Each number is 128 + 24 x the weight over its row's rms, rounded and kept within 0 to 255. Layers, rows and columns count from 0. Numbers have three digits each. The size before them is the row's rms in percent of the matrix's.

# k: layer 11 attention key, 128x128, rms 0.19, rows 78-127, columns 64-95
# q: layer 11 attention query, 128x128, rms 0.208, rows 79-127, columns 64-95
# v: layer 11 attention value, 128x128, rms 0.131, rows 64-127, columns 64-95
# o: layer 11 attention output (transposed), 128x128, rms 0.182, rows 64-127, columns 64-95
# up: layer 11 MLP up, 384x128, rms 0.166, rows 0-66, columns 64-95
# down: layer 11 MLP down (transposed), 384x128, rms 0.157, rows 0-65, columns 64-95
k78 066:150123142128157140125099095123139129087085150133126112118144123124132072147142183127172124174145
q79 066:116125132092147102125141127145152168132147147116119144183089115130131131100130103160110139127165
k79 071:095133093120127136112138126131125124128114125118154101163100140101177117119140163108172131127116
q80 071:153122159116131115089159130138099128122143127132132144131090090138140149100107132143099129110158
k80 081:119105105117144103076105115140081112160084123124142126129137138120080152131100152138127152161121
q81 062:066091104118132180180108124129138151139118128118134132113116147118139135131156141139128092089166
k81 069:094114111126124182132115120145151121099113185162098112151103112107130134147125105158125105146147
q82 071:165077127125103082114152136144140119129137134146088096140159095137073109105118093139134100127105
k82 070:181108138142107159141077142079125109121122144145138099137141150166126142133148100161142103166177
q83 074:111168108106126176174133128135115076090129129116153135120088143137109098137177116122145095092140
k83 075:105145145115150165129149100114150149091088151114152145120109128103212141138123156148146108077146
q84 056:134136181129135106133087077149143130122126115159174132122160081060125139166131111099119124155106
k84 061:168111146105170136125134180135113194132124121121144155082157132123086122121123146122136127132142
q85 065:148122111135068128148129104124176129121139136147119164146112159145149130108114105152087137143133
k85 066:127117092143104142101140118087149091129176101096127126111098112148158093105142121144146105099118
q86 073:123126147148135145096149122115114099126130158136136165110176161130147140121134164107140137126099
k86 081:132126147107099132112115138142108135172193119106128140100189138125096108168095165145149115145111
q87 059:162118169135101156098114147173090130156102097101102157133119137046149126136143093108110133137119
k87 060:094149112157140131145118130118123131108125142124091155145124100099115087121104127125136095149104
q88 060:150126128118120104130131139170120123077143113157146108164102120122137118144112124162132120101118
k88 074:111109095119112070151155154121134128135113138127101124136150156092164104143121167134132127149130
q89 062:127127113115145134116150155094105144138140070143144153104128111168149142129115148085132155160087
k89 072:115108135144110129163115121097130103094166154174123124156148092136159127109133131136136120101130
q90 061:167101147134135125132123135129111116154174120163162113144115096130100101123135094114102087131123
k90 068:125118140128100103136137141126125110101120106125090112153123105176128115128099150124100153127159
q91 061:122131148126159091175183152124105139170122112113138124137126159094152196137142132139140096134120
k91 069:119139130088134102151140139175140123109099100134159126123154085140160112129142143123134108121156
q92 063:102168056128140151166148130133150088177148141143141121072130102147122147136126128099139165136138
k92 061:135113140147126139117152139077107105134171145130179138125120182112124140130106147152129118124110
q93 063:117138110170101144129114130104142154133087131116081118138174103123121088106128111138176104051112
k93 064:097116105152139125144082115136134156138079125163131152095156128103118105148141094120103092132102
q94 064:115119163088131127172098125165132173141146127138132131139122108149117140088151181122137122143140
k94 073:127096131138099137143117129130131153100080145181113116150081107154168114132124098113138123147134
q95 062:154129137126157114078132117158123131133132139152071138149100143121132140155136183159108144159134
k95 064:124134119112127122148144104098106125153133140143133131127096146119071072098122140110145152126121
q96 062:110130094131156113113093149185126144125102111130094147139155085079104132137121137108120120123125
k96 082:124133114149136127107079173129110167135101145119112109099106098126059150143092060120098105146091
q97 068:154154122120139139173138152128146117140139184056183170109106115175137112112102132137132163104127
k97 069:131200106106153135125132136173141114096153156110133144134091151151134114115152087139108108114107
q98 063:111147165122113144130117203140111117101142110122111112096111089136139176118150098173103104168105
k98 072:109112139137133148152112154174115131112071149139105098109109147090140092167149108168109100105125
q99 066:073126151124119176139128179128119113126156116113138122108154091153122117171156118120134144087135
k99 070:108142110119123178161125154120145158104118173107132159161143142102113122122123101137135094140114
q100 062:130149139176166151098153127131105164083136147139100187149151141142137166106158155101112132144132
k100 064:074121121111136128060139119144134122152143158108107142123125139151172115100095135113122146128160
q101 056:102146140134109161155153092137064143124129138093142171105107134149163126135115105111109105185150
k101 063:134085125161160188093127092151138099101149150112129077111108127113158110129048132112151145073139
q102 070:164128097172142139158118133084162161128100084148147172143093129143143084088111096131125123130162
k102 077:118127104117105112096123130115138111110146123108142134114151179146111128085143103173124118106141
q103 068:084104143123151133089127110085141132135095131152109137136188129121122120160152169103130140113103
k103 072:121094129147136148112152078107162107180132098126125165156148091149087148178122129114100131124160
q104 064:123133147155158152065138124130137125090110122152147111068137105117130129143146138117178131076072
k104 066:123150133151140153131153119140121100133123105097121161168146143101147112180172125120091109136102
q105 065:160120115109113130067141115046144128152077112124121152125120178151130114160134117169121156094093
k105 076:143142120152114146121147123068086128144164137147110133152088130123148081089123094125117130121136
q106 063:131125135125117139127101151144137151104166103122110115137178098120155131119089144126123131129141
k106 070:136130142133121101154102138156144125095126109115108136157150102098130149103105100134108130164154
q107 059:128139133118105151096092103143117107080114108127159137146138138126134124105146136132146127095114
k107 072:121127185117156123097103104087117124144105156127149156118107172114138111114152130139146120139147
q108 059:190151128103152102102115119114086118139155159097136134121155123132145128102158086120146118115111
k108 071:166116150114143141109114129122117115162124108108177145127140123152086128133136149136170095155096
q109 067:147142142137142155046131135132117175128141149144132095128151120158128123118163129129147109130093
k109 075:133127154132194138112110099104137136143103169115142119120127129147091129116139176147125169122143
q110 062:144127137140109087113098110122094067130154158136112137152135149153154083142112121112108148143102
k110 064:114135093156163122105144103137129131143189156082098115102087110128099131105099151155154149143123
q111 052:194124140105142129113101129119075162087094144155092113127141104143136124119167155083086138129132
k111 054:161128166105143131121114079118103110100130108120124152123081143147147166097148108108141158168148
q112 059:124097151166119125153122173128164113126133119142108102172111151155131120164127146117121107160150
k112 072:078118148110106095143094117103102113127100139166140081151122129128152095135137141120102162183147
q113 062:145123112102152110121087068132110116087101126120155158134115111137170123130082093083147107137139
k113 067:110127118109150174082112087103100090164116105093142107101155137138114145090148135125135160168110
q114 064:137121133050140128122114128151134093147125146141143136109117123124115112126129123145128134121109
k114 065:159124146143150144130144158154122126153109093127119164088151115137089112117152145119099131139121
q115 060:092114106110074104149149124181131123134148103125114158116143084131122191143090152112143134172108
k115 066:121116112112138122152098107133154113089125146150100108124163142135098143136135105148117091123092
q116 062:148151123133137128093175105100102135111139145126105158093138143122133123143113165161124129109160
k116 074:169124161159182133115140146097104134142145134130163134184140150079135100128096132103132162145112
q117 063:134156178128127104128196114095140107164110141135129132107140110179125109133159155110144169097121
k117 066:157168174110162107117168130100150111117116116138150132110135109167127173095127123147127136075106
q118 062:133118153133153122110158119131108150119099162114147102075125108085107151110148107111147105124151
k118 073:110101143118158142093131157152128135114118153135127091151080122139090133164143134126140119091172
q119 061:131148110160129157153114162109179118090147100149089151149120142127119158092142075156132115112171
k119 073:141126133092080140123091116104124128088085092142147137133108163123196103112126122131109073096115
q120 069:127123106113158159156123115139147088092124128141089072115131102124139109117122136136135135137112
k120 073:077119149135135115188143088099147118140107140101125133075127116068093153160116138146123142166087
q121 060:129112148128101126097045124146150117115117149146157157133113167115115119149104128103098134150135
k121 068:131166154115150140142096127092140164132170098142160084141109146127103130151090124126104131119149
q122 077:082104113122116155089097128164136146139128163114126106132151144098125139162075136132125183159121
k122 085:146165136112122123118066147095108104190102117083144117117110160107054104133104138150104143156081
q123 068:105112093129123092117151146119124163139131089133093132139141160140132199124134137118138121128122
k123 074:167134119142124132093168111081142108118151093160144151102135163115134136143181122117132129111125
q124 069:129120130164144109119143132172114113165159151104061140130164079146089156166074139118131156128108
k124 078:113123128129107160147117133125130128114162096168157085110116115137076123133106115101099151130095
q125 067:119126124140147144092117106132104153121128105156131089098100116162121179132145085160102168118128
k125 076:119089130110118157145103144151115135121126134120102149140124120149169103145123186133099112150105
q126 065:132161094113119151142151126126116128118152143108121159157140136154164158143117142153091156126114
k126 067:155098122118082114127144123081178137126145155117106174131167132115148077141095157118150098113162
q127 072:097102115145143117105157148139157106153133142086098127143142117162144154164107122103128144145149
k127 077:104135121112140118138184140126099102141145104129156145130123156145098159146149119127085178115095
v64 101:155153120163133154127125127137120129108179165117124119090124158109154178160097132133164125125148
o64 093:083126164116117096118139139129122130142086132165140098170128141129128149151167159111135153137105
v65 102:133147157158116086132122193133115149154145098108145113132153131107162148169129146075089125144077
o65 088:170121145109130153129131091113151127093074168129116122165070141122140142116137105140134138170134
v66 109:120105113136122117134121127134096121130134147086111101176144150133123144098150148129120093139121
o66 094:150186156168144137129135117117122143106052093150147145133107122131123114110108073129108155139135
v67 098:104108110110158127106126157112114130146108103166130084115151089122118127114166117108120126180160
o67 087:132141131152133142162103122122131121133111151132129197150134160113165059104144172112121141111161
v68 102:133137153146091176116113125143089114107174152119140114127189129108156061119093110117154139118128
o68 077:103116105090120100126152116155148126165172098135086155144093123141080167136183169165128122178129
v69 103:110145150112100121116174109093113099143129135142149158137085106161119161138086117123112146148116
o69 089:168125127120133124133111135144106137123113109152126146156167126126094100100148147155116078136132
v70 083:151132091155122170102119120105130090129109133098101135090082113119127093145104144128134167087121
o70 070:087114197141102094162142150099132136125160146119140134135165138133158156164129145148089108119106
v71 092:154160094112150143142143147146162104146153191145118166092099132173110157121086123130173161105157
o71 075:092130162132131084072116150135144135124119094124137060154136147128139138112141094152093133124115
v72 096:129064160096141109081170137156129132127108106133126170136131140124162161143175119137089082179085
o72 083:116119111142150108121115119149137140108071142148113128127098091126126109102104092110131159127138
v73 104:141155123122111134138140146141139134107141152181122140144174091109114095144134122112131163126138
o73 084:142104110084178146101091157148134141097152098067123093109099133146099129092104107129115084129094
v74 092:090158092146124108117141137115133134120091123150101137096076080105145127120104091112089147140107
o74 080:122096141156123158100174153166150153098119158121145099151134126124118148157125166131140144102093
v75 096:121117109081111119161104137146129147131169153132148136087096099136122140104101093143166147111154
o75 081:147141122102103105105129097107125093150141119110125123129173163103175136165172168118100122141121
v76 095:152116125176128137107144151105140141131104187132125132138145117127113158162138153134130165136118
o76 085:139116117142149095159086125153128134089140115112154135122151124146122141095142138167108088157122
v77 088:157132127120145108079131129108131125116138112099194163104133124125150126168141166146137142110124
o77 073:109136125125072114134094124144102112097127103154077114151144134125113139114136073141123135156145
v78 090:078127127130105126128106108125168129136160155089158109142127109147116106153117154133123132099103
o78 080:179108131095107135147151149069125132113115115160121113142075179160134170117134105150122105157149
v79 092:126110133105151106157129080153129106089162111127135090132116128152112121123112103158149151114147
o79 079:134115141155122128103130099085113102145128093143140164144120156131123118153095116056118096119147
v80 102:087112130138151108110111160111121160136098115122125103129190125143133151143153141137136127168132
o80 082:122097120155108153156159103098126107132123121126118161131091098124108108151153148091117147140095
v81 103:113101116154123109167108084137116128133083147127140121142100130124119107109138181114151120131117
o81 085:111129161127124132110175116096133136168078115133075139130123143127168143156083068124098143096117
v82 091:128122134081123125090118136125129112126075076162124122152116157115142143136135115133123182119122
o82 075:113139111126073127156121155132076127149137137116126161135193106086157120146111063120129106133116
v83 085:145084109117140133153127145123114105136141131090128156096113150126120141177113154126103141167122
o83 069:084132160132095118148113146132140154142101134136121069091103077138114136135159113141106122108101
v84 080:155134118104124133117112123137117115140155143117128101114109171135100166160086142131139136141117
o84 072:130130134113108152127089137111123171084109090110128134147166079129135120136189114139095112129121
v85 097:142122128105150114127113148140117111138088102137137170110146102146161102115114153102093167190168
o85 088:117135095174097156106076143150164156115129120140133093118091114083129139136119075151141085092096
v86 104:123153084124137112150141084121123075122154090122120102151121096110109138168144118140110137147128
o86 086:109111169130116137104114178132111155172120131155167136156130154135092125097116147085147104117126
v87 092:133112119170147132169125160129128141133133114128159114120164094125161129110142146117173170148096
o87 079:138119127119143113098115120119111150141138131126126118121110147113123114164124136103152103107101
v88 099:066116151133120122106108139161161139126110159159106119119144156163113137158101111137146091135159
o88 079:174106093094128107150130119071109114130114099149116148167110140130154066111130165122110164141129
v89 100:135129102110148136138105120144116158131093154103101133141096140140114134164141133152144080133123
o89 078:158109170161124099171171136065126087177137102127154125122129129135117143130117123163131130137110
v90 094:101168131126128117141102117081116132136090168100121134149109086123110127104168112124141099106137
o90 076:169141135162126108107144114129133129139170102096138129115167151123138134160068157144119157134123
v91 109:134106078158180121127114153086117126159157097091121094147117135152153121098114136144110131131134
o91 090:110114126150193141121122112096166117118135144134125127079131107151118120087144108122143102085149
v92 081:136125133106138125139145131137143090133132101116103166109108153169089118157138115117104088160124
o92 073:097109127163151128074095163127120186116124103079171090107139080108098144088128142122136145094137
v93 091:122119143108151169094099136157134159122129124134160114126146147092163125118119121146136138125090
o93 075:134133075142132114142149119121157112112173110129118144127141094140124106126153108127145131142103
v94 103:160114135148165126134121171141151179174100079121098111144092161133150152111167112128139118112109
o94 088:149146141141107146183153102133120114096151148149148133160126099163143058136129112126115143156116
v95 096:095131112117122179121131132130129111172107144137155112085133128147146156145143122107113104121107
o95 084:142121138120083108152109160124144164094099140143107106150104119092141108142143092185094131138133
v96 088:126129115101132114159129155120139131138162116142150100121143149112102133113131137129127098096119
o96 075:136137106150129142093126063125129155090117101102133139108141124135135102092127121096126150115144
v97 087:162136125091135110141139123089166105148151146119151115145158082157132096144121110155108131096119
o97 075:103114151118119083155173126111117109181163129123116133129111176131105131089123124102144126154165
v98 100:097156154144149170086155084105115105127166136112105123121137154130102112173118166103107102127134
o98 086:138127114149164121145123112157143169138134110152120118155113163157126150099134093189143104135163
v99 099:154149126144108092130108097098076108119102157143099147125113143121124093118097100142121125134102
o99 084:060147141127121145143152105159151156130135118090140089084111090126095142161130145132114121136131
v100 092:145113154151120113079157137148108133105171119123120140117142171141138145116103112096119113132168
o100 079:115181126090163138149095094130172097113129122136100125157139092143138148125147126138143134142139
v101 090:162116096131144194110156150124135128147140144134132141122102089121136108103129151122150153148092
o101 073:089134168098137097139117163169105155093118128112108104094165137127132160134123119130105092122129
v102 111:109097133154135150124135166143114137133088101145114131139115151116109088146140098120125101103145
o102 087:134113132119139134151134121110106181127148175127101140106098097170165127132100147122109139132155
v103 101:143140120155119126120156098137098153161126118130088088085141156155169152123132173150124134171157
o103 080:129154148137125137180145141153139132138105101157173156131115103120107101154147100128135128126083
v104 106:126129127149156080145158199130141168137150121082113175136095136133170147128113126138090124127099
o104 089:183147142134105108118129120115117118087121113172177104136158138154096136126151134130143123138170
v105 109:132126123130165141075117120137115143142144119109122108129161157142119131184106151131114096150147
o105 105:140146166144104138212123104116157116107153073181104150163093137130131108110127102074129138145164
v106 102:144145144160111143164144104148084136103136103112127153137149133134122140154149115115086100156122
o106 085:184113144119127092120097132121111131134143113144179147132065143132139151080106162117147101120140
v107 107:096108086117141139118195149160177168164093150118107146100162084142138164152157074126108128135126
o107 085:174102154111117099136105154139113096083160155110130091146094138110101099102116173159118143139118
v108 094:171161097140083149081151133120145151175113099139108104118128130102142149151101121127145113147092
o108 083:121096167073097111142108138188119109117137143128123148136136097090138092145160153151134151160092
v109 079:115127117125138162128091198134106163118086100138146113112111088095140122138148109093145117182152
o109 063:166116112108126168137091149133145132099144142104118121098126121128123085161191165136127117110113
v110 092:139142113127102144119112113114134082098143162163140092135194174106102103141112135139135094111172
o110 078:086143142162119144118122108175123139130173099112141169113067076134161100109160125117120130119082
v111 101:146148148122101064089128132114086117096125126140118140164139127140137145132131106082088160156102
o111 080:127129106134104148164109124123119163132130129147117113155110114087132096135097139129129122132154
v112 086:151158085088124141125092164129139171116081135121124109120129120158140140144096144112166143133097
o112 066:112105173135127108142138113101143107117108097110131152120141129079140106145142137138071143118119
v113 098:110152134150130100148129136154149126130162097162098113117111138119104122111175148109118109071191
o113 095:152137168123111088093131131089096117174121129097204136130125157135163110125082114142107180145079
v114 090:137151098096114144121119127142105157122138178134097117104123133121151125116149095109122154112159
o114 079:151132115107133115124130155127182106118146116087128118179144127124130146141115121164120163172090
v115 114:132136095092115138142118119133102128117121141114158104134148124164102090109115136115174144084097
o115 092:090129108161142171090119090123160156076126117126079117181096161137129143110119148094103157134149
v116 085:084104129128113179120081160158131111111151104124124119157087143130128094129114072116125117095103
o116 063:127097146133172142119160122058126169129105142117134134091127117121137141117128138098110146107131
v117 081:153139122078148146139129122157092135113147135128130139101131136145148131142087184134174134148148
o117 064:094126115164102117078086111136127118152099095151156133102139117092114168108146137107134158112134
v118 101:098175113125114169133093123112133114157129171143161075079151081161135120146103115093149098127165
o118 086:134100130143147114123147125141153125112163104131084140147097167107126095148148148159088166170105
v119 090:142158122119129142155158068138113135124134141127139111117123160120156120104117128145093158133127
o119 076:118150115082150119088122173134147099148121115146106128180160147144094120152172117150144116137129
v120 101:147129131140088160103149129137130134176119130129081139117162139132129185119116100107084161171101
o120 083:150119133074106102189078157127155137099134146117151107132126103097147121134158156173126103155134
v121 085:109119062100127206116144097125083134144131142123126090137123103107141092117082160130132151120126
o121 068:076130162145147145141163132170171143121132122149126113117116153103120146120132076136118142121134
v122 088:070120153114124166167143131153132110174141128119114158142142133128110116112139106120148099113134
o122 075:129125087151108102097142110142103163191141152145106097160110126135101102097133148135153123141116
v123 101:148132117154129149107153126123131108163136127076087096104193171168104140151138176140147125119137
o123 081:100146158142095127111082146133098140127085107144170139158083095123117128116153089130118117148114
v124 090:084089152102103172140161120129104108138154165090127179094104140113124109170123142125158133121169
o124 082:131131123143103085074146105117111134173135104130137102135150143163141158121112102135112160133109
v125 079:125087083147133103158146143155086123137084136075118127108115145131160096120073103118105155154106
o125 065:121108115137114124115082118127175134101119112130107113128140053117105140113157132168149085128106
v126 098:175137132129166121105153125114142114148145128130119114148122141139141111101129116192139157109121
o126 080:091144145120123155136131174101118156127133138157154119109153087176100125140129134103133127105141
v127 106:139108131130115141142117117127123153138107098074133115109153127128143092152160133170115119131130
o127 089:126135122140120108120166155104152099150173139140124143079128116150115143164131171128131131119140
up0 100:151121126137142133109122122132141155163118161201148089148137133085112109135127135113119121131118
down0 101:133106134120093155094137100099105152083129120082120117155159108151121144142118112148163154140112
up1 095:078092087165118159175119154108159083113147083128165117156145106128133171115143113097113124124138
down1 099:113120107149166103139120200107114194114174128136136111142094112121157138142152136110127147116116
up2 099:149137140116095120119123139138119102127145169096116163079153128138158118098122132141179114177148
down2 102:116158162128115116095128108099106124116078136157153080133160135146144091119143143092171123110154
up3 099:084102114107117133127135126150146153142112152108117111140105089114113147130153162098130125077119
down3 091:124150117120121087152091125163134119133179161105146106144131163111152102126141123136116111126134
up4 101:170088121167116128132147135123092175165115112125112150101137123074114143116114116138127162137115
down4 119:151095119141154113158126112122127119123123143097127145111117088152127159075124118104109142121109
up5 098:119111130129122126158169113133099170153116122115122139130144150110099155107149137132123131087114
down5 100:136165128080167150122173134115111199122124153154142151127101154139144135156154105089168124138202
up6 098:096152142117110168135126148107166160130120136103077121178110142140113131099150152132153127141124
down6 093:150159133107114118097139118105142156135144142122151114174147104106154140131124112122142133129129
up7 094:137099107118143141159140124098083121150125130131121099109066137135161109096138117112167148132133
down7 094:133112143156132119143177140090123121112142117091143157092159153118147070126131104150149113133142
up8 086:124138101153139138152157127138157153130142105100075154119128096137134138124177107153095113154137
down8 082:084142165098093121146098137149104165097142135135102093137097130098108107160116164155102114100137
up9 101:119102108087130157126143127088151140186137126136130143135161141112131134160151148141116109094079
down9 097:153134106129102142131106113130117150152132126140110083200163144103139160162103157108114108175194
up10 119:088123143127092131132121115110145165102118110100126184169107124126087120115125161175123150169122
down10 115:151130167092153117077130128149097170131145121118172142165153133116145190164140129146113095085131
up11 111:151090117128117154127118152150111146156121096148108157104120159116116133115101131152149128074153
down11 126:144084135165104144104105128090165138109117113085130106129112108123116101132115086157160119130124
up12 092:099120144167140157165087147115104122154111124124071121190114158112155106135134137093114139139104
down12 090:144120100131160153094194111121133146123050114105137101121131130169171104106124141127163137148144
up13 100:159087103145130148142148126133171112131161098103105099113141123140117130138141124116095097141095
down13 110:124109135169119091149104149141121153078084109107114170129103082128130140175130134130099103169170
up14 105:129144175102134157113118141149121166133127140168121131118145108176122118129065147156144152165115
down14 113:110101155139139094175141103143137139142120163119126123146126090116167105107169124120139095109104
up15 093:141119111107154113170120138122125141142128104126113082127119140125156147124143108159140110164141
down15 099:127115125103110133080162099110120170121117128143162136113152110103125115118109099117113134153111
up16 103:156087134085139166125105129093141139092115071109114129135101124124086079151173136152161164134135
down16 098:140097154144120118128158121132070120106119136110115123126149120077170109090100165094124110192144
up17 096:123124114146109155102122079138130125130151105150129122132054125089102098135120115124113165069108
down17 096:127071144124094125194143149097126104163136118118117091153169143178136114140141151153120137111103
up18 093:125094157101105151139147106146134149124161116116126122168100164112130097123132132129151177100115
down18 094:152135155146104136093128123089104130126129116138165089118142117118176160145174143147094157123108
up19 111:104133132136134161098131142133179156143084056100116139115137147152179107156113141153126091183173
down19 111:117139101086134133100130125141117128119113119104115178146137144155080113127144126120092134104177
up20 090:166130139162158145137097106140153145140130116067077142140102134113114106124129127130125096149098
down20 097:084140113164126115097116115134156127155163153121125122089109140154111165121146085137150127139132
up21 089:163153079165118109098164138127141131091109133094098146150122162139155114154079147164107110099138
down21 081:132110156110156131176120104150104114114121165130122142128120167095134127126154129151106094148138
up22 107:092114151131127134118105130145125135108169105127105103149146124139099154153117119120153131111133
down22 104:109163122114123139130141140121103116094124112127116162131139108154114086129114113143120114142126
up23 104:132065160121120152168126105147140128116160082112108123145150142098097143097150126144105139119110
down23 108:171124112149145102139163127134126125149099139116107191163152100103199133127089146151142149116135
up24 112:124109153167118100160115147174102124111119118144127113141105094135067151091102127122110131121095
down24 109:171131103158141160167105153117114127121111151123138175135113127100142148105110155145135152155114
up25 105:110131090121128155110156108136136160108100149144107131129090133126079135125130171128110122128109
down25 110:127112087149100111129204111166115145148155121113101104102141092130132131164135154123099142135130
up26 107:120108148146141120098154164105102136102118115117153070134094172104145181124108143137157153095125
down26 107:125119134138150172065115110092152145127162124154141111104123108124137141178161160149128151116158
up27 103:134142136114117165108092158099115132155138097107123105124067131121136082147095121133143139126102
down27 105:135104132159110117136133116078074134166126094154136073091140094089144138132125106145173084131144
up28 104:113131137138170150114112126132100122109153116122136109119119112141142129092147102147135151154188
down28 101:147115132137085126113140148141190148103117127108136137103131147120140134107107118140095109128179
up29 093:130129127122143133181131115144146114079089144134116172150124176129108098116148095131137135148144
down29 089:124134112112142148134107113102144172156119140120145070091141139114144139119106150165136125170099
up30 105:115122136126100093107125124115128106116082148114128153143067142116122193098109117139135108128139
down30 101:163152128142111108147169103121129113112114137130159153082164123157135095120098157087146142116113
up31 109:115092182097144136134156125156141126131122128123107134192126142136123120165161044157097132142121
down31 114:080108136102162150125131159153114149134095078158107115130135149141111114140122085129089161179109
up32 105:123121140130091164128141096117126081133154109098090113137138149090138082160172149144142129131103
down32 104:120145117119104167188127134107118105109137162151105115176170115130101083143132158134113100162118
up33 109:116115104067132109140080118120121161156176121141101096073149120132108135107093106127059173106122
down33 115:086165081124156110114155125137140131126138104130141124101117123107120140083111141132123118125081
up34 098:161144146106116148111107170117090106132131112141133108102133140123148161152122081128150141105109
down34 104:124153118128101131094126144085151079107143133139108139096139161126117147150134088126113135109145
up35 108:167155071128124138135111125127126092134123158173141093172126095135126140138118113143123097124096
down35 102:177098114128127147113103142144128137112163133088099158146134127106100176132114144092139146135146
up36 089:129120143144153134131163108114117124104108113135091123095134140093114112138167146122140118127116
down36 093:114094110136137145132111118135146147120100143111153139160146103098163144100078139090169141126134
up37 098:101117122152116158108133142116098134180150135120150118166152130129092130113120076143116156120139
down37 087:118160107100176118151122144150114159087119161122113126090113157139119191171156182151111129129130
up38 101:135097111098165096146125156101138138082101134134125113127134088118098156153170134112110093153157
down38 105:092163096144110119154159107102142112150095123138125143114141106126118135130137173139129092132094
up39 099:128143145120121200132113156128119117130160072121147057167127111090130132182116092157156133133124
down39 092:116159148164100163115166141147119069146116153121141134133143153139134079136121070125129132130093
up40 098:103117118130093130131157144128081141133137135114140135150162122136141182147136077120090125147162
down40 088:127145104085104147138117128170113132083120142089110087125128125074135110139098108066149133144149
up41 096:140091133123092183140128143147142100158095127110151147127163126141147134108115120099175154159113
down41 096:152143111140137173116120154148167132143172155134150103130155150131123108126160143117149149185178
up42 096:121128166132098099121156134129120092127153160099124127114140129117152138141163108095132109122128
down42 097:108144144161139128142079134152114127110138122128132162142133145124120105149150137150157135163133
up43 109:121128138116104163115082090134157134166145138134107141146158132133109154144134079116121105122129
down43 109:091129101094105115122158117183135155111138066150139147131116156113099128120117114161127151158126
up44 101:118162132114090122098171140102128096128113097078127110122128154105138110108167122158108108119073
down44 100:142135110119144112147136133121124091073150168133103097136129153153125113112128118106148149112147
up45 097:103071165122173113109140131129131146139173136103124104147122129114143107077141082138114186150154
down45 094:140144131126085109156129065138130124148147136102139130126085107108117129189103112159154141177127
up46 103:109119148124159145138130075117128148122134088137111123126087150119130122164145144116124138117105
down46 102:119167060093165137131118147130111108137117140086115172108158119163165109087123121069135137150092
up47 095:101126149150137109145178128097157119146135133131114130132133168108097158139169102125088155116123
down47 088:132091149108148085123123099159163102112143133103142108162148110129174150128118135147167120157082
up48 093:101160112140101144153150131154109147122145086115131157125136118126096162148163123121152141137123
down48 088:131131105124169137130171100100113102145132135092108121132160141135157127173124174126114128111116
up49 109:130155165136147171098124138133137118110151162127091088115129105139133132114133122111152142135080
down49 109:104102159119135120201124120153159118128164109097097112112163120102126147109178119111086116120131
up50 104:104161162106139134107082145094130105135167135100123100108110138143146158111114148135172133147143
down50 099:126120126117105105098158132127136145157139171098178150093140073148133153128125134107099119102097
up51 095:117164084150125166140110148151107121127087113137179099144123143114165118164145087114130117136133
down51 098:134140176090126110124155134106159116115157131118151177149079115133129124152096130118075124171138
up52 087:127114152145107170141127121204142138121149117119128125118088142120136089110079162117093107191167
down52 082:127116106134106138147134129111131136133160103129107141056134078103151143131118100157134134131098
up53 111:136173058127091160133131114120141084115107148086101118130097098112167152085120131161105134144125
down53 100:106102137129133139140118137137114101087174156113203107124138134105119142151161104138112100138140
up54 107:102113093091126100143148141127146143091134111109142113133130129125141162159129151166121130134109
down54 120:130116091107164096129113167147137104141104155116119063139127134153147136133161162148103108149120
up55 096:181123130153108118186117159116134140135133153118108100159118163198141154175108117143116109094122
down55 097:164163112140122129134103062124144159140130114153146133098137136137130155119087123160134109137102
up56 095:123122109117088089164116135134067136093100135107117149183145147144100094132167152078116091113123
down56 096:165100113110133127121110146118151153152146075135095111114109143137089170093124189127124090107092
up57 113:118116095131133155142129094163138124148103113095109126132122098099169147164112109154133184135137
down57 114:186142160132126146097135117079103127127163134120128085114174165106152105123142155100115091112157
up58 096:144165134131140091115125073115138115119129166150155134167120175124132165154169141152080131163135
down58 097:107167135113151161147093103138122153116138102180148144137107145103095113138127146118144146147167
up59 100:100095114087105094134173203094141114137137132145122148144111116142144172113118145142137126150161
down59 095:118119155097151127126114109155108170111132119145158109088166141141132133148135155101143131148172
up60 095:161102135141110167162146118133106139130140136124154139160159190106153163118073128148106146146124
down60 100:118161130124131131117134133143105156097125082091111120120186136121136145091112157138110154126169
up61 108:139097124100155150130114152116143104106165076138162107108105104124129157130151131149146157139157
down61 106:160110124103138113098087147124104137150161150159145121095104149091124137113145165149088120128124
up62 102:125078132124101129106148117091097126126158144138114128140176085121148125193117135164117086115102
down62 097:164142127135152115080086117109139143106118137148100134146131144137103128142113112140093134158149
up63 108:132114161131108127104127162124131154131132164122102132122121137133135144131137132140114097125109
down63 113:118129125102166146084123126122090175116160149142141190149106124094162133128088107191133129127146
up64 098:119114113131109153117143104171120134117078144140153112088139132089144127137161139148114118114128
down64 105:146157094089123127133110141096136127126163118146102141109137156103124133112153115121135145049111
up65 098:085113070106161148104108132138103107135162113138088105141121135141083128110122142136120079128122
down65 105:109162092115095136132104077149109146108122085105112123139134124086147128117127121097117163103160
up66 115:116102117123107163098128114123124118111126085139123111116157157183114103119094135084145089129131